Each number is 128 + 32 x the weight over its row's rms, rounded and kept within 0 to 255. Layers, rows and columns count from 0. Numbers have three digits each. The size before them is the row's rms in percent of the matrix's.

# v: layer 4 attention value, 384x256, rms 0.0357, rows 71-123, columns 128-255
# o: layer 4 attention output (transposed), 384x256, rms 0.0445, rows 71-122, columns 128-255
v71 086:119188073108080140101213182111116092195182099140157136138131193097115151141139070115122114085021106141138138165110124105107126125125150142146076110123149119150174135160141108114106162128161103114106110196128138170108140120122126113118155149145062123117156150150159111093132089053130165109097128145108188118142140161094182103105106116120153073171121088111139103074128157172128120107070
o71 095:132110175135173153118130091132144151109117172110118167122133118135154136117074189180119136135214118104108149114155201072094130135167162081145143117160128150112088139187153162179140135125139151142166054072089176101140122131155134122181075091119155155096085106131144122068120141160099152127150116145121079123159090071100123110110151112147084162089234151130135133155127143123169142128153
v72 092:102134100167115089119122166180131130135089106105102123124103126127105178102156102189179076114137141135097156146158187153125106108115133137090086109127104139123167147151117086062115129116119127118126138126105149159114174182108041085152171094181141154142135126179133135098130134124177141129115116149093100148198136192164098125078170057124003140114141122158116180087068114134095197147136
o72 096:158174132088136193130155089075117107117098174192147100101108082144090142160112130119179144164099129105087136137089142075129159117130106142145164081138118140116120157110128114195124111060083116099122191138135140148156109114065174107125092078131161109122136116164175132122137127147074048089157082115134160071125159132097124129144047175136180135108139130097138175100148131106177126182090
v73 082:120138060162137154076131068120137152170134129149117181131161092112111145107112143123179189124186101144166100107124112120073156097133123187131150139107056139179161162121084115183182077177140092152149086087157155086123111090153119135091125158094124158087174172078125169095128127090105132180116111146157125155132067117110136082200087106104134097189177150150111132136175085114173150105107
o73 091:119143162085151154193124186116060100113140133113180126089150131143110129161176145111122117147135150160148164137108100141113096188123180097119130116133170085111078111116167173105149181138098124123066122099138141138087059172098183172144154179075109119121124112069127126147160189128156145120147134086105081099125188085168088112123136109112135190117124087131163058147105163156083067136152
v74 090:110169161148119064121146129116134115148151150171104175151173141120181097108122123147053155138091143130149091187147169117091100140078074156150183193110118115093105151150151111044158107123098168122112118169122068045147137109134088121149130124099136124087124119123129094151133139122108099132189121088045152161160101155110118139112121157107168102172154080141127128123161159060093167090106
o74 101:160090183183088143108121171156091171136161129085172092128121103157118126134109138096191113140156057093140166116159111126112138130148204112168099152095149091167120065083146165211052105122137121157125136068107162157105120156177208082128130126184068106125112100086105161159162114144163172139066106167169123148091066121138129125172105131167106166105079169084136087115165155132132100138144
v75 084:115061187131118140107101116174129169132174091164145155174174146150081138105098168135081240096143069094124139107077121143162109138127126149132100174146149119153093145161110121166173154119126135158150161122157135087155124171141122168184152147091138168158136173124127115140085142132141144070130168125166137105169135168121114126113150097149122136191155142132117102111166050136086190112182
o75 096:148200075077138144148100112055199120163148114124169094097125151087158079145121151106124094139166159146127051144149122144110114131128118112104078101142110112127126094125161156122134103094092197158120058131125104107099140084192169104078103130128102072115112092139128155136149125128105231180171175109149164201122091068107116095161109194114109131118082129166127120115133193119107098094099
v76 086:161205174163132142144120152145156161140132094192109192156168134191139108118141111098148201089048157096165129071082157149116086127138144123118133112144127116098156124145162128158180119207192149152141125127144115162095173121144103073130116183129112125164040175100133138121186160179100081098119179123155124078185156171108043113151180144162164077130057149113121081149114064136092129153140
o76 099:058045104077141101131154087174042098139065106102157058132154146120137110128063148194120073170175121167105116161156094103188157086095136148132148135112097124172121115112122162119086081116089171158114116112132097154125085129123085139135140082085127114093194107169138126139128093118192186147142126118146084163107155105117162156149135132085119109158144141172123146157153130143094139093143
v77 086:129159146137137102071159108112098113094088133158111118115121178183165184135132081103128108114157120173167154217161185164116154146143145187081103145112150201131150156099120125112121165112158109124112127134101134154170182185109163165094109144147162160172157058050112163160173151081159122160108137087152099123124170188134164149113186101106117136142113071132126122103107114126128136124166
o77 092:148134122143122165168125121150174139139171119091113094154134076108099191116142145140148158121128191084162081074083090104118140166094113041119132143148123070130122129154119125178098136154077101097163109149146115151086102052141092115156158096134113148064100180151160148117109109120108121081184138170132097137164107107165077115085116108188130077184236136093141120213141163151146103119073
v78 083:077093097148050106095100162174128103117151118166125090149092102125127157171108127135158111079098138157057161116151147127098110129163058106142095120190133124129174130068137110111080076118137067058107104119156074163209081110101153166141111176162157157133130107090083139129072143097105172134188070114117145154148107153180113173101090163107182078119140131113144131118129180128154133171103
o78 095:184127162051203157177119107150136158096109097111118122140120097110130106073142138142122110100092110143109189117174134130144116171077165096058150143127128180132138146078154132131167158163135159138138134112163176084069139112169140086100198093176065141117126133204163139160142138157083095130141179138140162130111102163146133125160125084077087123084144122100080139066155114085094149131131
v79 080:064149146041110134135144138119157160134131137112136154076092170138130120155134149134073109124152143128107144146129105133157144076139119167156131124050152087108095092123086118083151125096109151144163181101134148184115148154150114139161072130167108122210143116105105141118158108123136180121109143128153155169122125139176175108141153142135131181135140146108078209135076127068192152187146
o79 094:135151171188080101189160176121136113142144116159098119182119086122168123110119135089142138153127121122145158103098096163166141134112115103106124128191072163156124153134145142131148097119111052154101140102128088133150131094154124108057144129091147130095148172126162116181089145132157105123165118132182156091113151045136081126147147132146118118104129137112144103114129157165118124150139
v80 086:004155136145125112126153099096120070134149081178137120133083109109096126048107070104123140122152124062111094121113149099124180158159111160165147083170202157125135174136144174073094118167095178122108135096117081143134121155106124144107081142168176098100133109155099173128045124113149131102163122137094130122138148042086115157129161132124178170172139127159135151104122111147131128146106
o80 095:193129080143128146111128138142154165180190150155107142149129119165141099162127156121136108105069122235137193129138139165163133091090141089156098144068115068157128046131129110164121160128143166180153154171121118116104115104178183069109100147096122157153202161156145133171086150128136153157128143099164129110124114161122174119143138142153035117105127160121138107173137120097144147184190
v81 091:119134079146151148132098124164141164073090114123127090088093196125136082120127027120144183132145148093153111151096148069149130180140159140153130176137132111145108134143109140167147152140180127086131206099150041195130156130102128178109106151138131123165161118153095144153117159160099157102132171125123121092089147072131169100140117142106112072088182102101125193121120125118083160091165
o81 098:126136153116109178130102151145142095177139188203093135145176139133165142092127142091105119184151118131139121119141102184105065033134129109065094095107095138121130038122128132071163112176123149126163123164117130143173144128131097085149170056150097125067097140140176150147130137128144164165132136093140097116150139126139095181109100123107128147139138106139083116147142155126149111124080
v82 089:170080119105100128158111122143155087136153098140120168152088113131126155132103149212087196168106133138117140053180143124083079150088106105140114086111098152109100109123182129109105107142114071123165079136082175158178093148107121088103149127132132147168151156153170120147115160104075114164142130100162170097161145181126171083082122165134093139090180114136135096085100172106107119063126
o82 099:117224171076165137189122146143098169147139155111092082116168183128083136111161099102156082064175097128076158139148114137151162101165117113123123136143163132137089171155131138104102115167114198117101121145142068108082103096137132137152097147178128110178078108083123141112128097183145150093093145171072112148140077117180102140195119102168141125130118132108144150148096122152138131151148
v83 084:040114152066104140061135084078178153166119122052097098137168200059105122150190120066146119164132128070117103110067135113102133158106207164129098101111087148134150109105130125131100170115097115151177136091105152161108163113101109133165144143087104114125137085112097116095164100162130128085116145077121128164130108135139190079132146114059173137172139107068130134118062110099093164076186
o83 088:162197107150084102173161163136096130053177135165118185147077102194214151096080110165144119116144144182153168110170110158160170116124083126109146168186097101146098088196090135110145092107110104105149130123115161103159134118180122185044070179173117211108158130138156159093098150100169101168160129145150124105060158094114121130092095103152124160149185189169088118099116201130155076173095
v84 083:119128135103107140108129153191109097166173135096107145096144113156120133165162100121094109121134123175108173074111047067119084167122111138101085152130119102064140104158136165119088163141118198132114125074125178101156065134103156132109112135070118101140094170084084089184143080122123128037181083142122117110128158079116061082137103115171143194114108176152097065158143160153166179128171
o84 098:102114098151155125150149054096139155120105076188145121173144116101095123077115108089163166098114117090151101147093166183116136084139104092135136122104121152174125089102117087148116093148137086098103081117141071157055120131159173152135084141164146146109152079114119176095128156116063132249050146106179165189078095128098167140118150159155132137159136111095157069096077137164119096150150
v85 083:095128165153108152144150148130125137091139140089155145102192147080079104117101199141152181126137099101150087146143120115167109100140175084124107091185133119160123138158165101203097122102119134145108103145134199175141076102128088119125072108164104127128114113153091154173129214137129079108090109151105118134094118062154047068122121145083116152146137096130159139174090059095150144115140
o85 096:186081115072177121167148105122128111150108137154118105182116124138195127091114115155110108157093160154097158109196161093109122082171108140116148166073138128141083170129107153080160083118176122125140115192129081101187164177105115108124167180115168137166100128129133139103190101109130106128094156128133119085133143142090193140118149117140069100020121146180091130082154175153134103142089
v86 088:110183123095116129107129113119154103106094099131101121165079167135150096184125165156137113130152166094195141145082059078186128120142158118142128071135163116171184140147174133147138178127108166112195132086110104051147143083113139138144164144138087142103110162152163130134116114111077198126113114126077127109145175072137126150140161033130148127156086106105161165146161079105201113113119
o86 099:161136136131148196118129136146107185106139142120136128166147104092122165104094111134158067128116076150131120122180201145128180172080144119126140132163180181098087136108133069103115128105189134084050149143123174160161091198160104129128073138065089135118108105136169104116098159120161115141147140149127070178060078171126128167124070162062132089119136103119101135121112140160103147196125
v87 087:104133131130093146108136120145158185159204090065150126133114142209088101156134137131136173109073085114096157199128134115098121117126195084140121161142139104101114123182123154124145078087124148165164138126150148141141104149118180136099067147158111156072125089031107083167168165100131188138099099077094103135093186121122119102087083089141115145152184114129130035112151145132110098143150
o87 096:122149118131175144137193156119143132145079106161102155165115121080157197139154109108085176122196134178130083111162112146128115142124071142105101130122113100110183153131157114120120182155155095157164066136090112135082163154123159135174165177109118097149091180123129163092161117077201151148114165185200139140174080092144168138135158133092124145122110138206141176140131130121103072083162
v88 090:116145136164133207118192105144105130170148094085109158111154133097111138162125178125085148146095100080170109106071108146173136156094062161117096123151139123076154126136078133104163126157097139174150168142131174108125063134107160120106184163100068165194114200178117143148095117132138143136120129048114140130119151135148157129176162155136117165118093156124123103116185130141115057153133
o88 106:110145160150227037130085123131180167136139151114146137136117120128113154166187128152138148096200177120105127144158160118085101153122174106188097077096108122147104153100173139105117119112138122155131107083144111149114130113187111145118100153125174093077104134120112117101109179056117107114166127161144134143169094088155085090130145126095146114172166123083124115168113087094083122146114
v89 082:119167141114157064114149153152082092101155126101127143029129162189117149087080101136143123161111152091128110154153090059086131172132138134130114127165092117131148140126173101125067109073113131145137084090124101128114150094106154119165075129143163137092055133108148167104121111140142147093129126131090169174093190102107138104073092120167055132131127140138122105175090130179133119185056
o89 092:173141085162127159155093117138132142116103117173101150166106092109139128168171139153120119113136140129125186104094225153168147096079175119127141052074122163125098162105086193183111119186166189148124150152071213168088142168130094115157170107129176128187171190165169095115106139112128140090122120100119118137119069136124157106161108134120208169063169086130091154086135153140130108123199
v90 087:071119106090116086102109170166103079148069090139088118123104135149121085113087127081146157113142139106099106120164161128106153081151152148093168074113147148166112183106137097098087148144188136151114043118166094154115153132077111135145093122104087096147125082098156091112118144176141130139157124201113152169077132094145145192107102070210122118159069153080157097147114111092117130189076
o90 096:144071159141144208158144096098152154152154153126098143095130107099167184101147151123153098166077125133169175110118102161145132124130143113156089124158069156099130126148082163155151068048090095102129147140094218080140050118138129165123187100104160132080144131168142142145117129136165101154121130099131123053167104151061125095113163111101099137096166120137118231093147131181189149121049
v91 086:132170127155091069085127193205108126185164063114133107090089147120078109136201130114155084139152164150102153124139152174121111123107130180194120166108159107123121108157151137094139189092127103108201083175167089116049142118139195103145123134151144097116072192125127119130033171100131141128152137188144134120116141118085127149142130158132134184211121087125131144135117138117120148115081
o91 096:130144105087188185116096107085165115115171189157118122099172116115149110133117086128125177166109123148177140189117038131121146103185176049108154152126088138110122092187107146136121085151145163114129110085096148190131168106095110132137140138139167135174193114154122190096194072076096147123113177113126141159127113143146131088128107114130136115144180164063123093174145084130179067114165
v92 100:146106120075139108090110134114103118149186114092116123207121160133149163101075131103081117086081109208123111127095104076119091108120090130178105123113171172108123157160120115129116127106205180069153073131153120128168103170145137113103148121182093107102089157092125117136154206130153156166101181102113096146145117125106171159132149104102124052136083114125128119174171124099111117106120
o92 110:086080132106164173093156175152176147112097079109098135095158207141113138137133121132108156113164135118174154169214108152079140091128137178130120133113135116071129111132171100131164084174119109136130076140172129156116166094165080157146141153132089160146149083129091111179185069189118140134111084158162168149139103101137148159137112053138138129137163115171134118105134150113186100082148
v93 091:099159132103126102051094139182151138143086165138195090133159116077110187101126161108154122166145152089114145109122161123184119102152101111168098134132071104141063120108166113089131154151100089121123123094166211125106131157130122136133128114130136144182117128151141145079054054138187098088070126083175164108122136054142137143163133112170166210113107143128048093137131131145113130117119
o93 101:192135198140139067198142120089133113109143127126085153117102074159161174128123147175117124089177139078070119120127129171138085115103111139144139096161100183131153105121108144182099160086100109122112152115106100182141178053106144191078085138100184135105193148103102094133131154139160129122137131152100118150132149154109137130072172148127099111145135085126179148154092168122160091156162
v94 088:123133161065181100151174096111113144169148134133152155155079165104141115136204096080130129162149106141078126088089119128193137114114091172080122170064171167093146084134092182128189127125074135165064105160086089116098143130116154147146110092028167137190113127137174163114145109194101081173150139183126117119104123176178133094161154151110118075141112084090130135119141180178094146123122
o94 106:125160163185083109065098167166154120108107108083174121108131041150137107134102150151139119107126141101149133118129150156121112160131128120150077088202101131139140139130133111054086143126141089127167116083135119135121099122112120134097190115136111113150173123104069114174136175118176180143119159123123128152099146143101115143146118180114131159137170184159109126147137104086138064098096
v95 086:080137147122136171165127082112093102105115082093163139153129124122189133158084138130112164152114163161150126094142117201107206146102150064119119155184097157167113076134148123190149105121180135137123192081142133117077177063064086156145118136078134111138130114158153138131117173120173146156113104146102149155083137086091069122153111137216057099095126139159121145166155162172166152162144
o95 102:195116122089133136124154127160124174180116137120158157119117103199119143089120154113155079107138107076107050137123095130153079099159109134103119115135173129108171207108143058050077170168091090156074095123101126131146125174096171153163107068158130124142174142085118066145112069132135110139139146104098076126155117164188151199101130080098189093146152076129137145088100125127139101166130
v96 093:070121104090110076126136148116122113153114108160050122110098100150121131138113093065155125099140107137125163145140147110079090083065084128177123158149183107083152101198157118063129184169135093077145122199110131168161087121186113040061147064106129147061108149152098137123174166168121126122113137148127135122136158133067115132102184120124145136131107124159096080121130155144077135167090
o96 106:146098146181135162156139153186165126121145174073149115165137138091132129139109172209157128100117112123142140111124147143188153171151148082139143088086121208155089124090104097242151100140106192138106148161158084091106162110130064119211150174145101120148116098177155186130066102093107121148125116151135124135045114117170151168150100149132141117096132130076163168144140143092215180092126
v97 085:133172148132117104143146148103193101100152125141206158134143168107125121119161108122122100144141107119108128135136149140134070125149042176140128088177151125127148164172141127186153082160127121128153134124143119227184152133136148173168115143106158129157124081184132139121126132084187109147134138095149150169139133190125066123173131129165152167077148146041138152193111167195092061155160
o97 094:168118106164136181130144097159056129138081130114127114160125056144075181166126125153112150156119130072042086127114148147160119167116151103069126137087117151111125132129121161073113133147108129155151135146109137037068090083085110108101143110135117114132141135122121095165134137110108097115114122135116112128113110154156226100117109155188079095220084144176130087170120102105106122107087
v98 083:112136096085134149135132090166128097093124115082129087090127122176177122157107147138086212153193139103157121102134095072147095142166168069066141147130151093067125111130094124125085156159131186104104175124117205140134108151074142117186127141131104118072142146116106168147099155124105113067128125181160164091111113160154101097150136158087109151139132108160099142138113079118170116168118
o98 093:101105059151152105112112159096152125121116135137129154146158132132138129159122108117096055081098079117090111120145137143167110129125110170180130114150117166223130075109136132124175155124126121114096069136174067142152173135192081157070179148141112102129131118119182108127171090156150119138109144078092085177215207098113152160130098137145181118098115144143130161111129146193148172129160
v99 084:167150099118091117103144139182127139089115134128204188123184068104128135111098112157133094131149173121103113130172170137092149104066117132139159149099135178141167227147121128112133060107150137109161147127154160173105137107140149101091084096189137143110141122140079177069117104120056137169136127076081163179159160101104063118131110126168091102143115136152111126119136139139156128134147
o99 094:133060088171151113127054128097160127153122200107118135112089140192157152153179146114142140177132098137102145132086130076113146139161168129102106106085103137172088113140132094152108101137069113136130143088115093085120091202098162141147176101093125116056157145145140114127124172099116044094125148142111108142124107190156161142148112168117162120119156076092099159153079131134109108150101
v100 084:082156115115160229126126117129118121178134170099132122164089110144155148146135136126108096101127145113163094103150055157119145103073112161144152065159064140124214129137140116127116054150125117089125121075156114132089123143076177195133125105107112164155164127111127169131180097102103128108118103090095168184069196162151095150111068145143148109141135115133153136133125122100069055152174
o100 090:164074137168085123157158111150120163128118111119115166119135106130165143140153089155155146167123107181101155114075162068122159099145146165150129138124182128134070131091135092137205143141139126151059162155091116108093128160197128194105156158190115074104158127074114111154093190139143147155158152199153117102191098137172127107111169174124110119114139097095107141176088108114119151091121
v101 089:097189107074112153162084126149086163139000081087154144110103141133103169112109141148177073126111164079160078104125194139104155147162150143095068082073137150109131108117125102102109136160105131122126126094183172131123117184076152161156153176134119151112182142148101201087146112140170076077099136181156159178175095154172149123110111143131143105138161138147125137131133121142137075156133
o101 097:099103154193153101095121083114178108081145145174116142153140103179145124157148111141124135099126124168127197112101076082093119105090150046120184139131039093135163151159093111155141174110207098153125130133137092133109113097129122144094145104120148104167119117090106034216100102122086120147184134154093098087097145093087100131090157130117124144132154129135130163119095152126187179141128
v102 084:113083131086144092142159108134053102164157078045129097181170097113089135069158141148065150139144122138149177122135135066099092080139132060107094115056151112103160120098167127184128134158131125167082112132117182110110093088137155124122117134143141093134107181089084109140108172083168171153153106094123125081069116103166047137126075145136139163131141123117115119144185179149052112081093
o102 098:143106093136177094155137174129159104087131132164139159084115057116129110155112118118131138106110118114089121151119137190158150176136098169150096116190092101228089149101117168041103130133133140121165089101167083150126143112158152178159128193123098092145137108164097100119111144126101139128094076112145154156181112122167171086137179142119101157161107126076150052124116045126158081111151
v103 092:161085130140137148079171111117145170148071116147183128130146095115152145184144122190080165158139135097072102080129135182162169141144138141128111118118115114127161134107117123173092108058072118188168107126106057188135086104096135155102123113125096176135133102090162108125183125099150138110117066215185124100131088095157131112162148154114142075110135128096119145147122140122109096124072
o103 100:136192143142130132164097129129141090076132129127150123154106109108065106151161132120129088082138071098149103145143117111060073130084053111086133131158143116114170101121122149027154137153125091118116144114085134088125163168135139151110089138123167108145106212149133115117084111125105170145151190083114111139037117190195143095105163091131106146129123160198161095143092131119075110140171
v104 093:124123118080112085182114106179104075057180115144077075101079121114167128140077118126189092053153165099133099123176117108084094075141120158118148172120138130141126090117083076119156159121143159144115079117108096206064111159096122137119073141183095156129166141108118158076151120147110102101145166134114132108126166096076146080125135148099152125089120108113135155102105077094113110109138
o104 094:129177092168194158110097133138126192167082134148149184106146179174092131099146097169103116131091131118139217122084117121136142068091139121127113051154095138143097167065138151109128099102140121042115159088139079105171092140128109144121141105056147118062126110154169138136088107136114130185105080144127158136099139109164157179143097150181122102137149146115076130163128143152197133110090
v105 091:178110112148121152159190161140095122118165129117081185115114115190150185102106126137151114105143154069118144085099092174099082082111157074067158157108122135183128117133136122124169119157185103175097112117068101101109047129077110166144083139102108101109116117128125158142170177124132148146172152119119101101153178176137099119144162082113140159104155150086146056093112095112126137128148
o105 101:095161141138124195099080125109113150124089071090173068099152178103140116192108122132078094152098076188154101148082066141179184131134106152160126105141180100167142088140123164112121140109099172127105118112201126151097155145169174109107181143116151129126091102137125123144068113119113073122092088176093139133129067130139147139103107170114133046178104136182132137172149151202146148126096
v106 085:115155107074115076095159129093080152079187122175079118121183149138180103221089128116117108151088082095094138102138087099138118121117144122120120097160097122199080135154119200132124088102165118153108147142113141151164120156194091089159169093091128095152134061162175090107147182112055119140145142129104108101097122107169142164146110130146127180092130130095165125109116139102098145127113
o106 091:167107167220149119145119166174160078236070153104149125128084162127103131075154139176154117102224117122142200133108172134109154122163127144072121153090160090102146087167114129182141074097107129096151111110163183148094121132109163147099084189154130156111096126126106148166118138137135164155122102123151142113119105134094092101177160134108172078178145121135111164092141153157108113139121
v107 088:122100127092160114068098206100072116087162089166048092163179166176139129066078108121128086140128114111131093157100109131140151180121137167109166109123197162141074133120152123163128143106117108132122150104142125110180117107154166161191146071139123102128146086108107138096138125070174217061140158131177183100120132119094148098101176128091051093111131100117127164103122104076185163094146
o107 096:147125095078138111175182104125222096179148140074167139093117114113070125152144095116121149165103135179145162060144181150179124134143100116141075120120084139110182117173134152159128113148158125090113107170106178122108163138098097080108134203146099221130145163186134094105126145133104085130145120156061137168149100117148143123164140116119133209171080154139105126186117148151083106196129
v108 089:132159073140169090117064089116214138096124150120126128182159137100106150101065131172110165108068137159120161094122099129140132157169127136119108078217069138123160104129120199110132138152140136103162095127143120122086140150106090110109094156111164141171139191148135149150133145126101060111101155157117142091102014118117108105098145145106128144147092172142170046108158126139156138112144
o108 100:164131172098150082170136173135089157150158094159131139076084140140098097128183143118147105140144134142140130140130135087088108096088094159099146146114158097114093178079123121125159106170106067086125123129094127234164146070106121146128105158165149124141157063123135114127101126175099149111183107084182118135108125124173190106163085121112124118072115099169117165112128141118099113124102
v109 086:175136195074154094080127109166146101165136140122161098133151126083129106125193147095135133152133114141167109138127082117080092121091065123148091145168113123150146080101111118131107101176096219137105131094131123110073121125096110121100159126144167082132087123117145115074087095143166125103154064137089154164077167146146114090168118134158123156152165092153084200129130091102132143068203
o109 098:143126121172090103151119168078072134080184146149141138074065058119150124097150192089071130135135158069078175133105196165113198152121153166195125071142102137150148131153098130107172169112138128141082192152139115129194144091157128157172094092151075125079197162161133163144153130090090123093145171057136145159097132097148136128118110119098181130157104159130116055149138143067110105184147
v110 087:157126130108132129098132141113084179169105138094071084072144124144085177128116098153116158169205160114097130166120080143090116117087087167148041109115133089104074166136175148039105099144131163143162123156149106088184129185137156135123082175074171172138148113105137176136132121132124152077126094091140129173114162147152100126155181164140067143152118147120145105131134097124131092084119
o110 094:140168108223147141100136088101158084081171100183179117164095162088114124141115139100111099137143159137075119130118154165124084151166125057130206154130098172162179119138064119153149170110145104125139113125142173163134130074136094148112118112211068124086144117106130141091079193138147048136131163143131120157110043103130159088114071101147162178125133087093111130158136186161094160121140
v111 084:150107112142140162164154140129126114158153077142168106130144110118183119120157104121114104131078105122096148085145163121151151083121142144141156189095131063150098173123176158148179135120167108118079166091191099132129109128099111087204164169132079140134150099173168117069074131126062085099094115138169104097119156093069131122151119133118060061110120057119165157134148095182144151120119
o111 095:147120168114141103102062148194104144146106158110110143113122144124134135159045178114125145117136159142141086154144101150125151140113176097127087094154101121168124072112112115135072110152139205155116160161084203133156183110136114159084136043076180110102127141158099125164129145170117118134166147124116163117077167097206107138167184166139219117161145143175117125112074162158119145158117
v112 091:063113107144137167156154168103108127129181119119180116103104172062133123069180139147077170118164072130107124124187149133148142118096097100130110180160149129163092138093143175097093115062141122139152129135095134114087164139146142086062086131150111160134070178107133094135106041188150101095130170124156123124094140167139143211076096087129093117120125130131089159088185146143182152129155
o112 097:158165147090080095091138084132158132127119111127114114131109136155126118151078120084140156176091163090089097101117147121136111115141150148217100167057150207104146140167156082130089120196143113119121128121087096111155110107126177168178142083111160064175153109156115165133180161089121104144137082103094166112138080144132104089058148165107121158106175207136203117147109088096081128126145
v113 095:108139118172115101138153102122126085121173109150045149102178136139086173109134154127095057080107155151182133143120128101098136125147168090153134176097187102125128163091153136212129127116192117159139118158121137074111121150144142103143158158100143109082101180065146138116075112130175147069166115092122167124172173119101113050119088134052149130135156094153157054166179155083123104119118
o113 098:109108115129138170094115145079165152112121114138178132152119110151134141165128130068159199185080138089125124108122159169136094157086124146152095145149160165124136111158120101091100153138093160115117100118189100200108170123134203127076117082079128163135178080165106098095156152114136129212151089126093107183159054178100114152147138102171119154116121130105092108096148133159137138101137
v114 077:067203113121185138140108098109192117156077116042172097116100197109132155144092135146164120114098149161106054152116147142093075150100125100055143149137134127109117168126160053113096087091175156095135146117109109159156165151182159155125107092094163126098157160138140128110152068124155113206172133101169148082104089215171123155124105122106170125165086098141167125128156210078125135112104
o114 095:164116144127094133116126144121075155105181100133111152178152113114118123123171129071087162108186110050111112121118077075116113073145133183133136156159181101133106121088157160142146148166079078153161112138140133090133086141128077154101146183177122134075125098166132145180098147146163170102093139181085180174137110075115153085141181149094124098097160055151147046089106035136102114139176
v115 083:137106146178098169107111091103114124110076135163152143124158158178133117105202106044126092165132104075111092132148179168086064120136098142096134121088125125153108102160197164135106205088099151161134159133091115139161118155106121127138121117147080150169144123166120148141148138135165043080099124118111143132133134083152080141133134133065122177115139103096075112146145129139125127124184
o115 091:138187138158126079142097151124121170098130085117114081177123104099086146145039125182084128109141136116104156153094155102185191139124075158097116147116116078106096161117038079143094085122172063120133103093147147102103161159129096097142111126118152114141076112150148176077062079172096187144125121160138124111148123181141121061182130194168107101159108141151094105125101135117140143098089
v116 084:151110129118106117129129182143200158132079182101100138139102180155088093119130100162119086181053145188123114135114137126134095156107111116066122065108098137159153116217133165122163173169112099158125139194089084144116104148133110101150116144088187116126082131110179115161113149101091127059163106131128161141128102096132100145146151114069153129049181109143200116109121192175102101050103
o116 099:151140186150209140066158118125074072121115127122127082099151079095153094145124139104143146084158078094146108146106142088111172145166130120128138155133118086057164103099144109153158058083117149085168148119159199116127157115102130125118100148115108143183117099122107106092122123086105110156078125131115059122129198166117084077148127103132146172145041117134083120118111118151151143131117
v117 088:136203136137089108152127145113131115114118153143149111114117100173206078128085147113141153137144145124134215137152123087076102168154198146179109105184186073124197160140146136140141128164125118110169133094201066144128149118138132122159120086102140123116125137052099177134133171151131134103167172116189144131174080142135109131105126099149172150139104128156138102092161122123139065107068
o117 098:117035099131119119114140141150124122116179149122110104082106216112118142103128115163078120098137090157119123110093131119171177152112087122117188169113131177096151092081168122111101173164137137166137091222080150142120144081154116113149155152116121154154165157177105138148100088103153140166093052118116069125094148078136164155117104165108161117089115178098128122151156124094149150137191
v118 084:114098092148107132121159133101107155152134210163138173125100088092131132102101115174078123095165148149099200090132119131126120140128135151146098117069093059149155137091127099147131165124130145167087169119098092156124166167099135136162136109173140089116143197088118134121119175099098152120144118152068116132121166093139194121061095149098179098144078125058149142148153146148134132110096
o118 097:074101140119176128098117148123168100078114072129145106142124184124136106188144101074144095174151117084145120130085181173155123110133109091145170029174171169066099157131138070150121153107097118140187104158113104120102125098164123128118136144106127154162156100158080125084073127109108010098132130085184130127148126141155138168114129133146085132058145084139106123119129180111157157085159
v119 080:161150147098139170165097132154175130104131142139123139126145169163117132111182119112136147114101072176176184160095106068139096126131156059154102091105177110173136148158141122158050140176068110166168146111071209129136115131131166117164135156119182128106119122128118133095203098193131149181119099099039073136140117130099139114165086192101146169124132153128125066146132093189144144179135
o119 094:094119002120122167108213055143116120154130151107091112138172108134122121091134148150151056147164173128114099148161142160110151114139146162146135153123142137134085073144107145133217137121173177157092114176168086125116115156179101172106124138169070191136086157131136132122131176063114142119109072155211158142135215091135099132085124110137160133100105084165159135124122080137131115068147
v120 085:151117142162094129108114169134144126163133146091158167127159056182124121144114159127131098120196159197149123109119096107107061067151150165078116170143103082157106136082152141105177149182084177133133115093094102062141089090119144108049149093094114104127090189095142119150141127077148123180110149168135125078063133216118105157110116103208159099139176151129121136110134148189107106147101
o120 095:077134113157114154113116104154105139116109034128096108140123181089139138165078086094076156127100125119140066111145120129071156196085104157150120064129121164086122143114109104120120166073183170094149155112166136076127118126142115175145123190168122104125170093152128153082170126135129141107115145081134123201175096051096145122124126149096134147152089100179142146182147086096139112099169
v121 087:139129099112143151132152196083147135107110125161087158129058112126093137091092133078122087165143150140123136079132111131121134155143149112158095127163184145107069094129121138139100124144104095135167138114148161083110182160077150132173145182140117146106154187087170102116172131146086139130110115158092113122072097121129115068154145064161149152145183095100104123165194188159159171114156
o121 100:149154108164096121126173075114117133111073122090179140118194088133120111163165121147136158111109110105156120141114135106155112116126112088093148158099093084176119149131076104130117108132172102124096136184118142185131074077082057097137142145086106141131129090152063121171084102122178096081065080131183148191100140092084102115153110129062112119113088147146143141110000056140129083133090
v122 081:146095133116164151121099156125154080149169105096081152091109166080124112167097105190100104132130139114175125112130165158184177159127118112111145097115143123114131127200118147160195174122145126184015130185134120131108140128165110108110203126149142104094126152120115128113130111152085108122147164163109090069121118145092162139123133130174069158143142123163159100058064101171101115109081
o122 089:120134118119133140109165139115116128107134128210149154139165127155126092095123172106145158118115071121153107125103075145140067076131173124185096156119116147198143125108091143140037122145092150114255114141094152118138161118128113054136119096058172139119142107175163153148154128087109102077190128118130122123131154102144084124161091113091152131056129104147122132170154174065139084070126
v123 085:114104148131144106103117194098174115145193126176208102138142170145117164153167092085067206112109123135188169175125121161204141126074148133140094135206166125109188114127129155139079096141189106179123145099143116077106139123123155113122133125150082127167094095080139118082091141148145126125110131075140141129169166104126133139173092094198118125113113098141131125193126118116119061169091